Weights of a small GPT-style language model, trained from scratch on English Wikipedia: MLP 1024 SwiGLU, LayerNorm before each block.
Each number is 128 + 32 x the weight over its row's rms, rounded and kept within 0 to 255. Layers, rows and columns count from 0. The size above them is the row's rms in percent of the matrix's.

# layer 5 attention query, 512x512, rms 0.0485, rows 485-511, columns 0-31
size [ 87  87  69  92  91 100  87  89  94  93  85  89  83  91  97  85  88  82  82  87  93  95  72  81  92  88  91]
[[154 145 135 123 139  49 122  94 158 183 140 153  64 138 115 113 100  92 123  82 120  97 111 115 127 116 157 152 165 163 131 129]
 [224 166 135 138 162  84 135 128 149 109  95 123  84 106  95  92 116  95 161 137 125 166 178 141 123  98 130  99 139 136 149  94]
 [116 108 155  99 148 150  81 132  76  89 201 123 146 134  89 142 155 159  69 118 131 124 202 181 156  79 169 160 141 139 141 172]
 [ 75 136  93  69 157 159 145 189 129 166  92 167 134 116 130 168  83  92 173 132 122  95 168 164 137 130 129 113 174  87 145  39]
 [163 141 138 112 111 101 121 140 116 125 130 197 158  90  82 128 171 116 117  68 207 170  84 134 126 164 148 216 118 119 126 137]
 [182 147  95 149 158 129 113 140 124 133 126  97 134 144 176 148  84  94 152 200 104  85 122 124 114 130 101 154 133 107 143 123]
 [103 138 121  97 112 103 149 110 119 180 126 132  91  73 123 134 156  85 104 138 174 173 156 158 146  75 149  88 124 166 156  92]
 [116 142 141 143 146 103 136 166 162 116 139 179 164 147 105 110  83 127  83 127 151 119 133 111 121 143 126  89  92 105 104 169]
 [140 143 178  80  79 133  90  74 131 103 109 132 111 100 134 102 130 104 137  62  80  91 127 143  82 148 146 132 103 139 119 146]
 [156 170 117 161 196 104  86  98 124 178 161 157 141 138 125 129  77 135 156 135  94 168 138 125 201  98 168 133 155  62 142 172]
 [111 123 160 153 175 116  96  74 134 120 120  84 145 125 108  98 140 159  98 116 130 129 145 133 134 131 163 179 146 127 172 143]
 [231 128 102 170 143 108 130 143 118 118 165  95  98 134 140  62 164 106 132  81  87 132 126  93  89 144  99 132 103 119 107 158]
 [141  91 142 121 163 156 141 163 113 131 134 138  94  97 118  55  88 101 139 129  77 116 113  83  81 145  96 114 101 194 115  69]
 [164 176 165 112  71 137 117  69 131 136 113 102 100  78 118 111 165  52 157  69 106 115 127 112 135 114 157  86 157 101 166 143]
 [154 156 111 110 106 163 119 129  94 165 151 189 137 142 143 182  90 104 160  96 128 144 134 167 123 125 149 133 125 117  84 134]
 [ 90 117 110 170 185 126 129 127 135  73 130  91 150 111 123 123 146 177  81 142 109 113  98 102 105 143  88 139  98  89 123 247]
 [106 150 187 150 138 107 101 100 131 100 128 125 189 188 118 176 125 141 136 113  63 147 124 103 120 151 115 126  83 101 185 168]
 [174 161 127  96 149  76 144 133 143 143 115 157  98  88 150  89 143 130 108 129 122  54 146 158 121 115 114 112 174 150 110  96]
 [ 66 178 131 103 123  98 173 146 182 130 137 173 109 131 110 158  83 162 105  87 125  96 142 141  88 121 172 136 131 126 147 153]
 [103  98  62 117  85 124 165 104 154 105 150 109 109 107 160  94 147  89 119  93 170 142 120 142 100 110  65 159 136 134  29  98]
 [ 86 119 116 148  69 136  93 119 109  94  84 186 128 145 123 107 196 142  93 107 142 193 128 125 116 153  88 177 113 136  71 170]
 [138 102 124 140 136  98  61 104 128 144 143 166  86 142  85 113 131 112 104 105 151 116 117 100 160 143 137 136 122  96 119 136]
 [134  99 160  96 115  81  73 112 138 133 120  91 121 103 160 161 137 119 116  91 170 149  96  67 128  69 150  96 131 117 116 138]
 [123 131 140 182 155  76 132 140 195 108 137 161 115 154 131 121 112 139 143 176  88 137 110 108 158 132 131 117 174  58 107 105]
 [ 54 131 110  96  98 111 166 153 136 188 164 143 139 110 178  87 173 118 107  68 147  92 120 128 113 139 127 131 114 139  91  86]
 [158  92 123 149 138 139 145 148 128 120  77 108 126 122 138 101  75 103  97 172 150 121 120 125 102 130 113 134 138 140 129 119]
 [112 120 124 113  81 129 197 144 162 120  64 113 127 123 201 122 153 157 114 128 176 104 143 103 101 158 151 160 134 159 141 104]]
# layer 5 attention key, 512x512, rms 0.0469, rows 485-511, columns 0-31
size [ 86  89  86  91  93  97  92  97  91  93  88  90  88  92  97  89  85  86  91  90  91  95  78  85  94  89  94]
[[154 153  67 115 102  84 165 148   0 113 146 134 126 114 176 127 110 108 133 142  98 122 119 122 113 125 133 131 124 123 108  86]
 [117 105 135 116 148  92 147 100 255 164 137  97  84 148 157 142 110 122 128 122 103  99 134  75  94 156 122 157 109 102 111 160]
 [126 124 104 144 113  88 151 141 255 176 126  91 112 131  95 148 129 104 103 109 135 134 107 125 134  92 146 107 109 131 110 131]
 [155 144 112 132 124 107 166 114 136 185 129 143 135  95 110  68 164  81 117 166 142 119 125 150 182 127 128 124 130 120 120 127]
 [165 163  98 160 119 131 132 116  66 132 154  97 115  52 158 164 100 141 114 145 159 109 174 145 142  91 146  85 115 116 104 149]
 [108 188 169 143 105 106 165  85  36 135  81 150 148 100 156 107 105 125 151 169 121  91 124 126 147 158 121 139 150 133 158 189]
 [112 132 130 129 114 152 135 144 115 102  70 187 161 103 138 129 115 116 153 161  91 107 140 139 188 153  88 167 142  88 118 152]
 [151 122 114 146 142 156  87 136 208 145 136 136 123 122 187 117 115 159 117 166 123 130  89 110 124 100 145 108 126 110 104 133]
 [106 114 132 105 180 106 176 136 126 114 163  97 148 163 116 150 102  62 127  95 159 147 128  99 106 103 111 113 129 111 138 140]
 [127 156 141 153 161 127 174 117   0 119 178 124 117 126 162 130 175 144 135 116 127 114 118 112 119 181 117 141 149 121 135 150]
 [121 109 117 152 107 108 146 129 255 129 157  86  79  97  94 137 162 154  82 126 116 154 134 120 176 132 127 102 114 128 127 105]
 [ 76 142 113  98 120  80  94 106   0 167 152 108 141 172 133 158 134 139 128 125 128 113 125 124  96 124 148 140 146 116 145 139]
 [166 119 119 138 101  71 126 120 229 170 130  86 171 202  94 143 106  86 144  49 120 131 165 143 126  96 128 162 131 165 117 159]
 [137  99 138 138 136 153 137 167 255 174 115 111 100 130 156 175 105 171 179 115 131 134 145 138  82  99 155 110 149 131 130 120]
 [148 147 127 102  91 167  94 104 255 124 174 170 154 137 167  78 153 154 148 146 118  96 158 130 183  71 146 112 136 111 107 112]
 [139 138 194 133 150 153 129 108   0 128  94 180 143  79 132  75 111 136  67 136 108 120 104 107 113 201 160  95 111 138 205 158]
 [147 143 102 152 109 139 129 119 179 195 168 117 108 152 119 104 159 197 136  88 151 113  87 115  96 150  93 111 159 166  92 136]
 [115 144 111 158 166 137 105 138   0 105 144 141 143 136 174 147 117 125 177 171 105 137 129 119  92 187 111 155 109 108 131 166]
 [ 98 156 141  75 116 112 128 124 237 130 129 156 106 120 146 138  98  86  89 160 133 136 148 164 163 119 101 126 157 112 122 115]
 [120  65 113 135 139 128 100 139 255 148  66 170  83 148 145 184 114 119 113 158 138 126 121 130 127 147 173 122  80 109 106 126]
 [122 148 130  61 154 149 126 132 124 190  75 184 174 123 144 131 145 191  95 247 147 105 136 139 163 175 127 141 102 141 131  70]
 [168  86 106 163 102  68 137 130 117  93 175  84 136 138 162 100 123 154 156  70 135 143 132  92 103 103  94 141 161 114  42 140]
 [140 111 123 187 106 172 158 135   0 100 132 140 127 125 153 121 120 109 127 153  81 111 107 108 132 141 141  97 128 117 173 130]
 [ 98 148 212 138 133 102 150 115   0 155 147 114 133 103 130 135  96 121 116 145 122  88 131 131 135 141 131 134 147 120 135 144]
 [ 92 134 136 128 166 114 119 155   0 128 112 174 111 104 161  90 139  83 150 159 147 144 138 128 137 154 132 106 153 131 153 144]
 [126 153 141 127 104 153 102  94  33 124 116 167  72 190 179 143 151  89  94 166 113  83 160 110 203 153 126 173 116 120 189 129]
 [ 80  92 147 112 166 204 122 142   0 112  98 183 140 124 162 142 125  97 146 157 110 136 104 123 127 153 131  99 123 125 142 104]]
# layer 5 attention value, 512x512, rms 0.041, rows 448-511, columns 0-31
size [ 89  88  86  86  94  90  89  85  88  92  88  85  92  89  91  94  90  93  90  86  89  87  87  88  91  91  90  96  91  86  89  92  91  91  97  87  90  90  85  91  86  90  86  88  89  91  94  91  85  89  95  85  82  92  95  84  80  86  92  96  86  88  87  88]
[[139 119 122 154  89  89 141 139 144  68 121 156 167 137 144 133 112  99 136 121 111 118 177 155 195 147 111  98 168 101  96 152]
 [ 74 143  78  89  92 153 178 110 126 174 156 185 153 165 146 129 153 105 101 108 162  71  89 110 130 100 141  89 113 136 152 116]
 [128  81  48 122 145 123 139  90 132 157 177  98 125 113 132 156 130 106 107 158 120 151 120  54 174 149  92 111 171 165 132  77]
 [124  71 113 141 105  91  48 135 151 176 120 160  88 130 146 150 151 117 121 105 106 113 120  87  84 137 176  86  69 140 165 128]
 [111 139 109 112 145 155  89 137 112 156 121 108 124 104  78 163 135 135 178 131 147 126 122 134 131  99 191  99  99 107 115 167]
 [171 158 138 155 120 155 106 111  97  89 115 135  62 129 128 168 126 110  47  99 138 172 137 131 125 173 155  69 234 141 115 162]
 [118 107 130  59 141 156  83  74 117 189 149  90 173 179 155 162 149 155 122 140 145 143 132 184 168  68 128 169 183 119 132 134]
 [ 67  90 150 129 146 151  62 125 115 123 131  98 159 145 137 164 131 128 108 181  86 121  74 144 130 137  56 132 130 175 106 158]
 [178 108 165 116 115 106 120 170 127  69 134 153 187 125 100 107 193 112 138 152 133 121 111 138 104 136  75 110 136 120  80 134]
 [153 125 157 170  85  82 148 172 116 129 163 135 154 108  79 129 141 110 164 169 140 157 150 171 141 148  78  89 136 133 165 151]
 [105 161 138 160 168 104 140 180 154 179 166 166 158 119 129 147 126 149  96 171 138 129 132 112  74 181 116 174 115 108 147 103]
 [142 110  82  68 109  87 142 141 139 163 151  84  72  72  58 126 112 146 156 108 110  94 150 145 107 162 102 147 122 146 104 131]
 [169  85 159 120 111 105 186 114 130  95 109 130 120 105 125 111 173 109 144 168 174 179 116 143 128 123  55  41 118 152 115 105]
 [ 96 143 107 148 108 155 113  91 158 159 180  78 132  70 108 161 127 194 110  95 164 207 119 144  85 137 112 162 120  80 158 107]
 [113  87 107 153  78  52 114 104 141 139 144 143 153 195 164 151 139 113  95 154 105 165 130 131 111 136 142 171 126 116 166 132]
 [115 152 168 152 132 156 182 163 109 176 158 102 129 101 120 121 100 170 105 139 138 173 166 162  85 156 146 184 105  85 107 150]
 [ 76 118 146 142 124 160  90  43 139 139 129 108  84 139 116 138 179 157 182 125  96 175 171 123 128  74 195 123 174 148 174 124]
 [ 79  63 124 142 103 121 180  83 130 150 120 138 150  89 144  76 143 148 160 100 150 214  83 137 108 120 147 156 118 135 181 116]
 [159  85 156  98 131 155  91  97 117 107 132 121 136  87 204 147 114 143  74 138  96 141 127  94 187 104   9 157 148 135  97 132]
 [137 116  93 149 156  99 161 132 142 112 153 117 151 125 123 108  90 124 124 117 142  95 200 153 115 118 132 140  80  76 110 147]
 [ 97  51 145  79 101 113 122  91 125 121  71  67 169 129 149 106 181  81 150 175 148 126 145 107 100 148 172 106 117 173 131 137]
 [175 166 134 139 119 120  78 128 148 163 147 145 150 124 129 128 119 150 147 117 114 100 154 151 162 100 155 108  85  45 129 143]
 [187 101 151  95  80 123 138  88 127 125 142 140 121  92 123 110 142 120 111 137 142 102 132 156 159 100  56 207  82 149 170 137]
 [143 173 148 115 134  69 145 150 130  86  91 111  78 182 178 132 130  93 132 119 158 139 121 135 129  89 149 171 191 135  69 110]
 [147 174 218 147 170 156 166 115 115 119 148 149 122 130 127 124 157  75 118 159 150 129 155  72  96 174 139  79 108 182  92 179]
 [144 120 150 200 157 141  98  89 133 145 135 159 151 152 157  96 216 146 127 130 135 109  93  92 148 136 164 108 115 167  79 136]
 [194 204 116  92 154  74 159 107 115  86 106  75 166 204  97  72 131 106 115 180 123 168 118  96 107  74  77 164  69 149 119 119]
 [183 148 120 116 144 118 210 147 133  81 161 116  73 183  84 121 104  79 143 142 130 114 150  78 116 158 101 153  89 132  59 153]
 [116 114 139 187 111  72 173 174 151 139 102 179 104 118  98  43 162 195 131 115  69 142 228 183 169 193 162 101 145 178  88 118]
 [110 116 127 132 180 139 139 175 133 150 108 150 137 130 112  74 111 114 128 129 131 169 122  68 176 132 173 142  91 162  91 138]
 [199 180 152 161 174 154 181 101 118 141 186 133 147 127  84  98 178  94  87 180 185 137 103 111  57 165 118 124 137 114 100 145]
 [163 183 148 141 166 112 152 124 137  92 164 113  81 142  87 169 135  96 154  99 112  64 111 108 134 159 222 127 107 135 132 148]
 [117  98 149 118 183  77 141  78 123  80 131 191 143  89 184 103 204 177 188 103 123 172 113  81 140 148 121 142 147 123  95 140]
 [ 90  81 189 187 141  90 147 185 124 161 124 161  79 113 174 153 138 126 129 112 124 151 101 120  83 192 117  90 182 131  90 121]
 [107 153 118 118 157 172 163 117 134 146  72  67  90 130  78 130 165  98 140 132 179 131 149 120 110 105 145 147 121  87 127 130]
 [133 148  76 178 144 126 109 136 143 160 136 170 110 126 160 138  89  74 217 173 128  87 119 106 172 134 129 134 126 134 180 129]
 [ 89 154 185 191 118 142 116  99 154 147 104 160 123 132  90 121  89 165  84 151  77 168 102 174 100 129 144 174 102 102 160 129]
 [151 106 220 226 158 131 120 135 124 172 155 146 114 166 154 117 135 165 103 151 136 169  68  79 186 160 169  75 107 121 135 173]
 [109 147  73 107 134 162 130 142  99 158 133 127  96 102 163 118 230 157 161 143 173 124 124 203 157  97 133 133 154 126 163 107]
 [205 149 136 115 106 111  42 170 115 171 130 119  97 184 113 212 111 131 111  86  89 124 142 150 107  99 185 124  91 144 122 130]
 [ 97 115 158 174 120 130 163 150 116 104 115 131 115 138  87 133 126 119 113  84 138  92  70 113 103  85 103 121 170  38 226 126]
 [135 177  99 118 114 186 147 137 112 145 149 165 128 137 131 108 115 124  65 162 137 117 151 125 120  55 119  96 191 133 106 122]
 [118 116 112 117 123 125 114 104 131 186 119  73 160 129 119 124 164 127 130  91 117 178  75 106 166 134  98 175  58  68 131 133]
 [165 165 167 145  87  88  93 135 125 123 118 163 166 163 109 123 126 127 144 174 129  51  91 113  89 162 103 151 198  88  95  67]
 [134  97 106 177 145 132 201  73 103 109 137 100 114 177 193 101 113 152 117 150 140 134  90 112 141 158 152 151 168  95 136 130]
 [194  81 112 162 132 136  58 117 103 145 179 125 140 151 150 104  59 139 132 157 110  74 112 121 116 138 176  91 138  81  88 145]
 [106 143  87 122 181 128 141 105 110 140 127 127 125 114 135 121 120 123 129 126 108 158  73  92 147 164  53 153 106 164 117 137]
 [131 116  92 173 110  49  72  72 123 129  97 126 164 130 196 105  90 155 174 127  92 161 147 124  60  71 148 136 142  87 135 116]
 [151 143 159  78 150  60 154 148 119 107 113 105 106 142 125 134  92  61 136 117 134 105 104 122 112 171  96 185  99 133 137 126]
 [100 151 128 158 120 111 223 134 123 132 144 124 144  55 137 111 104 112 183 124 114 129 130 193 105 132 111 146  24 163 118 139]
 [ 99 156  92 142  56 119 165 118 151 164 178 109 111 117 123 148  69 155  92 133  87 110 171 182 138 107 148  92 145 116 142 157]
 [159 107 139 108  98 179 161 101 128 129 105  91  94 141 134 136 105  84 184 122  87 114  81 123 110 195 163 155 185 127 187 195]
 [144  94 172 117 136 107 182 106 146 125 134 188 104  71 117 101 120  85 119  97 162 120 172 154 121 149 171  52 131 145 100 135]
 [126 190 187 108 125  88  90 121 138 112 130 121 153 158 158  83 139  49 126 134 120 143 163 123 120 134 151  93 103 144  97 169]
 [160 141 151 125 106 141  79 172 125 120 107 133 139 135  85 115 209 150 163 135 110 135 165 166 163  90 162  65 169 132 102 158]
 [140 127 151 129 136 199 133  98 155 114 138 129 119 142 164 163 109 190  89 136 125  80  98 126 126 111 101 140  88  92  82 124]
 [169 143 182 132 140 127 106 100 139 111 115 151 169 129 126 117 145 151  83 163 133 170  96 126 126  85 103 119 102 169 119 107]
 [137  73 156 146  82 153 141  68 119 134 128 196 116 100 147 164 139 188 101 145 138  81 109 104 100 135 178  74 119 157 152 151]
 [125  94  72  98  60  31 119 157 136 112 167 126 134 159 121 165 107 121 132 120 110 101 117 129 132 135 160  56 126 112 123 149]
 [147  93 160 148 157 125 126 152 140 105 109  92 167  86  91 125 125 168 145 124 173 118 150 115 176 157 115 149 112 205  97 149]
 [108 111 148 101 184  69 107 148 128  63 151 107 135 201 110 105 163  70  89 161 159  94 150  71 126 165 138  99 111 142 148 131]
 [153 111 194 186 159 137 119 117 134 143 131 114 180 167 130 194 150 149  98 179 138  66  88 138 123 164 102 157  87  74 164  91]
 [110 104 138  76 172 149 157 130 119 178 147 158 132  81  95  67  67 175  91 128  92 216  87 128 161  25 128 166 111 160 111 123]
 [113 108 175 128 125 185 122 130 127  80  90 162 168 171 132 108  86 119 129 176 160 109 119 105  65 124  93 157 156 143 110  83]]
# layer 5 attention output (transposed), 512x512, rms 0.0379, rows 448-511, columns 0-31
size [ 93  93  91  83  97  90  87  89  92  93  92  89  92 111  90  94  94  96  92  86  90  89  85  85  93  93  90  97  93  96  89  91  91  90  98  98  90  89  86  99  89  94  87  84  93  91  95  90  82  91  95  89  91  96  95  85  84  85  92 102  92  90  88  86]
[[130 132 135 118  92 128 140 118  30 149 109 109 165  90 171 178 141 111  76 150 155  86 136 127  53  71 135 155 125 154 173 103]
 [169 107  94 110 122 132 119 171 136 185 113 126 120 139 163 128 107 112 169 119 142 128 143 131 149 139 180 167 182 148 122  92]
 [131 148 150 156 166 175 151 163 106 138 148 102 113 131 138 130 118 131 140 155 158  92 135 114 153 151 118  59 106 109  93 158]
 [154 143 131 137 122 143 106 136  87 196 155 135 155 104 138 123 131 157 104  91 138 107 154 155 128 133 127 161 141 111 124 147]
 [ 92 118 146  95 129 164 135 145 121 106 114 147 123 107 198 135 116 107 115 138 116 148 103 104 111 157 146 188 135 168 165 107]
 [170  98 119 132  85 117 176 142  87 104 115  93 138 157 105  82 141  68 112 129 125  95 152 174 126  73  96 186  61 128 167  99]
 [183 150 146 155 137 121 143 135 199 175 170 118 157 120 116 122 127 105 198  86  66 128 144 119 184 202 130  98 101  85 141 143]
 [ 58 154 193 141  75 133 162 108 242 170 173 145 120  80 101 114 119 166 161 148 113 118 155  64 165 176 111  97 111  71 120 116]
 [166  96 129 135 117 129  72  86 138 133 131 115 108 137 110 121 111 125 173 131 127 165 125  85 121  93 142 123 122 162 135 147]
 [158 111 115 107 108 119 141 142  72 140 148 141 119  94 173 136 121 119 127  99  79 129  90 125 143 106 132 108 121 133 105 156]
 [ 80 121 148 148 124 119 169  69 134 144 148 131 135 153 111 153 134 130  94 121 166 201 106  95 123 150 147 169 148 134 116 157]
 [112 152 147 138 112  85 155 120 112  88 115 154 135 146 196 139 121 116  85 137 130 159 113 107 130 133 124 129 101  94 186 121]
 [133 130 118 175  61 135  99 125  91 128 185  89 124 137 136  91 114 221 125  65 156 109  84 120 119 105 137 138 137 132 134 108]
 [146 131 125 165 122 146 118 134  52 136 144 153 139 106 112 143 133 157 127 127 129 137 104 142 156 138 147 111 158  94  83 157]
 [ 96  87 109 107 120 124 118 139  82 166 149 122 125 116 106 179 121 180 120 145  97 151 144 166 119  84 138  81 110  69 172  75]
 [143 121 116 147  89  84  89 106 141 159 113 162 153 205 186 188 128  74 137 114 108 114  92 115 176 138 125 139 159 116 121 127]
 [159 132 137 127 151 133 114 116 193 118 118 136 156  95 128 121 133 188 117 124 151 125 120 144 139 142 122 117 120  73 141 173]
 [161 112  87  78 105 152 127 128  89 138 153  98 122 155 173  60 121 165 131  76 144 145 134 130 154 128 123 140 159 134 156 156]
 [129 144 122 172 115 121 135 131 161 137  92  68 107 134  55 107 121 105 157 168  72  88 123 150 129 129 106  91  82 139 123 106]
 [117 117 131 168  84 101  98  51  95  88 112  79 150 159 137 137 145 175  74 120 170 174 105 141  89  83 174 110 106 154 122 175]
 [104 104 159  78 158 166 118 136 150 118 154 144 126  39 113 132 150 130 115  60 112 121 139 104 216 180  79 215 180 166  87 132]
 [166 134 195 125 133 139 127  79  71  48 117  82 144 131 123  98 159 165 131 117  74 189 112 136  94 118  86 127 141 116 138 121]
 [172 120 133 151 152  85  85 105  98  66 188 165 116 202  54  82  99  90 141 125 171 150 120 140 167 115 143 118 115 181 137 174]
 [111 130 102 151 150 192 122 102 100 155 128 100  84  95 150 151 107 133 188 148 141 106 173 131 219 161 116  97 142 132 139 179]
 [148  73 142 146  96 135  60 170 196 153 156  98 150 147 159 102  83 190 134 140 127 153 136  94 126 118 205 103 110 107  94 136]
 [166  84 130  91 119 116  74 121  25 138 120 107 118 189 129 141  86  97 137 108 138 156 106 153  84 148 134 119 148 123 150 119]
 [105  85 197 148 167 148  77 130 222 122 139 108 107 146 111 115 132 120 193 131 128 171 119 136 130 131 121  95  98 105 115 114]
 [167  60 105 145 129 121 135 134 112  98 120 182  92 152 169  65 138 149 152 117 142 163  96 101 161 172 151 134 126 143 188 106]
 [139 139 110 101  98 106  86 124   0 147 131 121 116 153 162 127 123 108  68 136 131 126 140 126  61 110 113 172 154 128 146 133]
 [173 104 131  75 132 144 129 161  82 168 144 147 134 173 128 110 137 104 155 113 133  94 147 159 123 131 124 143 145 151 108 143]
 [128  65 145 136 122  93  50 121 158 128  97 144 100 208 105 134 101 154 150  85 157 127 115  87 132 126 160 110  72 136 106 137]
 [131 115 143  62  81 109 112 123 102 100 119 135 136 159 101 134 116 146 126 100 122 194 137 135 117  96 111 181 125 133 165  80]
 [ 65  92 121 126 194 132 125 130 150  71 132  97 164  70  96  88 122  54 126 161 164 135 118 112 144 107  87 107 112 125 149 120]
 [139 127 109  79 111  94 143 126 131 133 154 138 111 106 144 161 142 121 122 132 148 158 163 125 117 155 166 120 102 116 111 143]
 [113 111 127  97 164 160 145 144 120  97  93 116  76 117 156 129 136 104 149 103 127 105 129 141 140 100 133 167 193 111 105  77]
 [101 130  93  85  87  97 132  82  11 130 129 118 164 112 127 126 135 122 139  91 155 148 116 151  87 114 149 127 128 153 153  91]
 [ 94 109  40  53 166 140 148 111 145  93 106 126 151 159 148 133 157 180 122 131 146 210  89 124 120 117 119 134 127 112  88 130]
 [134  90 108  83  92 137  80  99  91 156 168 161  93 161 106 110 151 102 129 103 159 111 165 105  49 175 141 149 140 114 100 151]
 [179 156 117 200 152 132  89 114 176 159 141 159 146 120 116 167  72 178 113 143 156 121 172 115 161 129 150  89  91  96 122 154]
 [123 139 131 157 130 152 135 129 159  92 130 148 108 102 116 145 142 136 186 118 106 165 157 131 144 176 109 112 133 111 163 112]
 [178 136 113 130 129 122 139 161 128 101 173 171 141 118 119 134 118 123 128 102 152 123 131 153 111 137 132 154 126 125 148 165]
 [128 164 156 139  84  57  87 107 104 160 122 134 136 143 148 135 132  85 102 181 102 133 149 156  83  72 155 144 106 172 157  93]
 [122 131 110 142  93 132 146 148 146 131 153 150 125 108 169 154  88  86 139 152  99  91 174 139 105 205 115 146 156 185 129 121]
 [ 82 125 194 154 210 132 127 114  76 101  58 110 153 100  68 144 123 163 195 151  93 177 123 137 199 156 117  65  88  97 201 127]
 [139  94 175 111 115 133 116 102 162 134 138 134 167 124 122 146 159 183  92 121 166 150  99 125 141 131 150  75 136 132 169 146]
 [124 173  95 165  87 116 150 125 106 106 110 123 135 141 120 169 122 179 126 149 163 117 143 146 152 156 117  81 107 135 101  95]
 [110 125 139  68 139 109 159 152  80 185 157 129 102 165  92 127 121  25 159 136 120 127 149 132  80  91  75  82 139 115 130  65]
 [128 106 108 132 169 138 123  92 147 139 142 106 166  77 107 148 151 185 162 198 168  98 106 127 131 147 141 121 158 134 142 121]
 [ 90 117 113 136  63 145 106  81 159 160 149 150 133 143 148 142 117 100 173  96  75 158 139 151 110 132 137  97 129 137 105 130]
 [116  95 115  92  29  86  63  96 128 136 147 114 116 186 112 155 156 103 125  95 155 134 115 142 144 107 116 162 174 149 148  81]
 [134 148 136 114 135 112 103 152  81 144 111 149  98 119 110 121 129 133  79 126 109 130 134 161 129 143  86 110 108  98 129  58]
 [121 107 123 137 177 107 193 137 113 117  88 189 113 159 163 164 111 103 126 172 134 110 135 146 143 156 144 122 131 130 143  79]
 [119 145 127 112 117 106 110 120   0 105  86 106 116 117 147 112 147 127 100 149 148 138  88 127 109  82 145 127 118 110 149 132]
 [159 143 135 130 154 144  88 105  62 137 108 143  82 157  99 164 139 153 160 139 124 124 123 108 159  90 155 164 150 158  99 150]
 [152  74 156  75 174 138 157 121 129 105 128 149 121 133 176 135  88  89 106 142  92 123  83 146 183 102 149 179 104 181 143 144]
 [139 116 107 144  60 130 120 171 100 145 100 112 142 115 114 146  94 138  78 127  94 179 121 146 133 150 113 135 121 135 136 149]
 [105 124 139 125 122 113  43 129 141 132 134 121 103 140 126  69 144 129 116 153 108 171  87 100 144 108 103 122  99 110 136 146]
 [178 155 169  91 141 114  83 155 147 101  91 131 150 113  87 126  88 140  79 153 155 172 117 134  77 106 148 205  85  88 140 157]
 [140 174 155 136 122 181 149 114  80 146 164 146 124 163 133 128 155 196 159 133 140 157 107 113 109 108 122 110 142  91 144 112]
 [ 58  91 120 123 120 117 119  79  99 159 133 134 133 135 109  51 152  86  89 156 154 160 101 112 154 152 134 130 128  83 141 149]
 [164 113 135 122 102 128 114 142  93 205 187 188 111 165 156 108 148 120 193  76 145 126 143 126 151 117 170 137 185 140 120 151]
 [167 106 161 168 105 152 171 125 210 102 154 130 165 147 109 132 143 140 135  61 111 202 106 106 121 194 150  99 113  96 121 126]
 [213 102 137  82 109 125 121 118  37 135 114 126 138 140 144  70 141 110 111 121  52 106  81  98 122 158 134 132 126 149 104 139]
 [112  86 133 108 214  61 158 141 147 133  99  60 119 128  73 102 141 183 101 169 142 155 109 122 165 100 150 110 100 150 122 157]]
# layer 5 MLP gate, 1024x512, rms 0.0445, rows 0-5, columns 0-31
size [104 109 107 115  78  98]
[[ 99 170 214  80 150 182  44 156 103 153  98 131 120 152 127 136 105 114 159 183 103 142  95  72 155 147 227  84  85   4 144 112]
 [127 146 171 110  93 145 122 103 135 106  74 114 123 118 118 124  86 109 133 119 200  78  98  99 203 171 113 108 169 158 128 134]
 [114 162  58 122 127 132 120 139 143 112 117 123 174 116 168  92 170 136 111  77 125 132 145  89 152 104 149 131 121 157  94 131]
 [ 70 127 100 105 133  80  92 167 144 145  60  80  83  98 132 128  81 149 102  99 140  78  87  96 151 148 122 120 120 121 127 116]
 [158 193 108 135 111 161  85 138 139 118 142 146 107  81 146  89 132 170 119  98 120 135 136 110 137 154 109 116 102 113 161 137]
 [ 73 127 116 158 133 120 115 124  84 170 158  73  85 138 132 149 172 154 106 123 112 171 143 116 131 115 138 125 127 164 110 115]]
# layer 5 MLP up, 1024x512, rms 0.0441, rows 0-5, columns 0-31
size [100 106 105 107  91  96]
[[171 178  85 131 177 152 117 134 169 167 127 108 150 146 118 153 159 145  87  97 110  40 127 137  90 115 184 117  88 165 181 192]
 [164 105 114 120 118 177 114 158 153 102 108 160 130 146 144 132 172 158 120 122  62 159  87  95 151 123 172 110  61 142 154 113]
 [158 135 186 118 122 129 142 143 137  97 173 118  98 114 150  93 158  91 104 161 147  99 127 122 124 135 133 132  74 122  82 130]
 [170 111 108  83 111  74  96 188 139 162 109  60 114 157 162 214 117 111 175 123 145 116 102 126  80  49 134 152 113  98 108 132]
 [142 203  97 194 204 122 125 214 124 121 104 118  67 108 158 154 149 157 135 151 172 183 133 113 124 156 148 109  79 181  74  91]
 [126 138 143 123 135 136 173  89 156 114 148 152 158 165 136 168 116 150 131 207 153 136 145 140 127 112 161 148 124  64  77  61]]
# layer 5 MLP down (transposed), 1024x512, rms 0.0406, rows 0-5, columns 0-31
size [101 107 108 107  87  91]
[[193 112 160 125 124 145 185 107 157 121 109 107  75 131 134  94 159 104 154  96 135 136  84 119 156 125 179 114  84 113 123 167]
 [ 97  73  94 135 103 160  91 111 162 146 119 161 177 157 133 135 141 140 146 143 100 168  66 124 153 111  91 145 114 177 137  98]
 [126 156 159 151 149 122 108 135 113 155 122 123 130 195  51 197 154 145 128 175 157  94 154 135 185 109  89 112  54 145 158 127]
 [153 134  71 168 150 128 142 141 102 164  75 125 157 167 152 154 123 123 140 115 168 130 102 122 171 117 102 147 108 152 132 156]
 [109 131 153  96 122 169  73 137  81  96 179 150 147 135 138 106  69 133 112 129 160 117 133 120 122 156 104 118  96  88 161  77]
 [134 137 178 128 111 137  72 118 121 120 167 157 115 101  89 132 109 132 102 131  68 165 178 124 167 117 143 149 142 180 123 114]]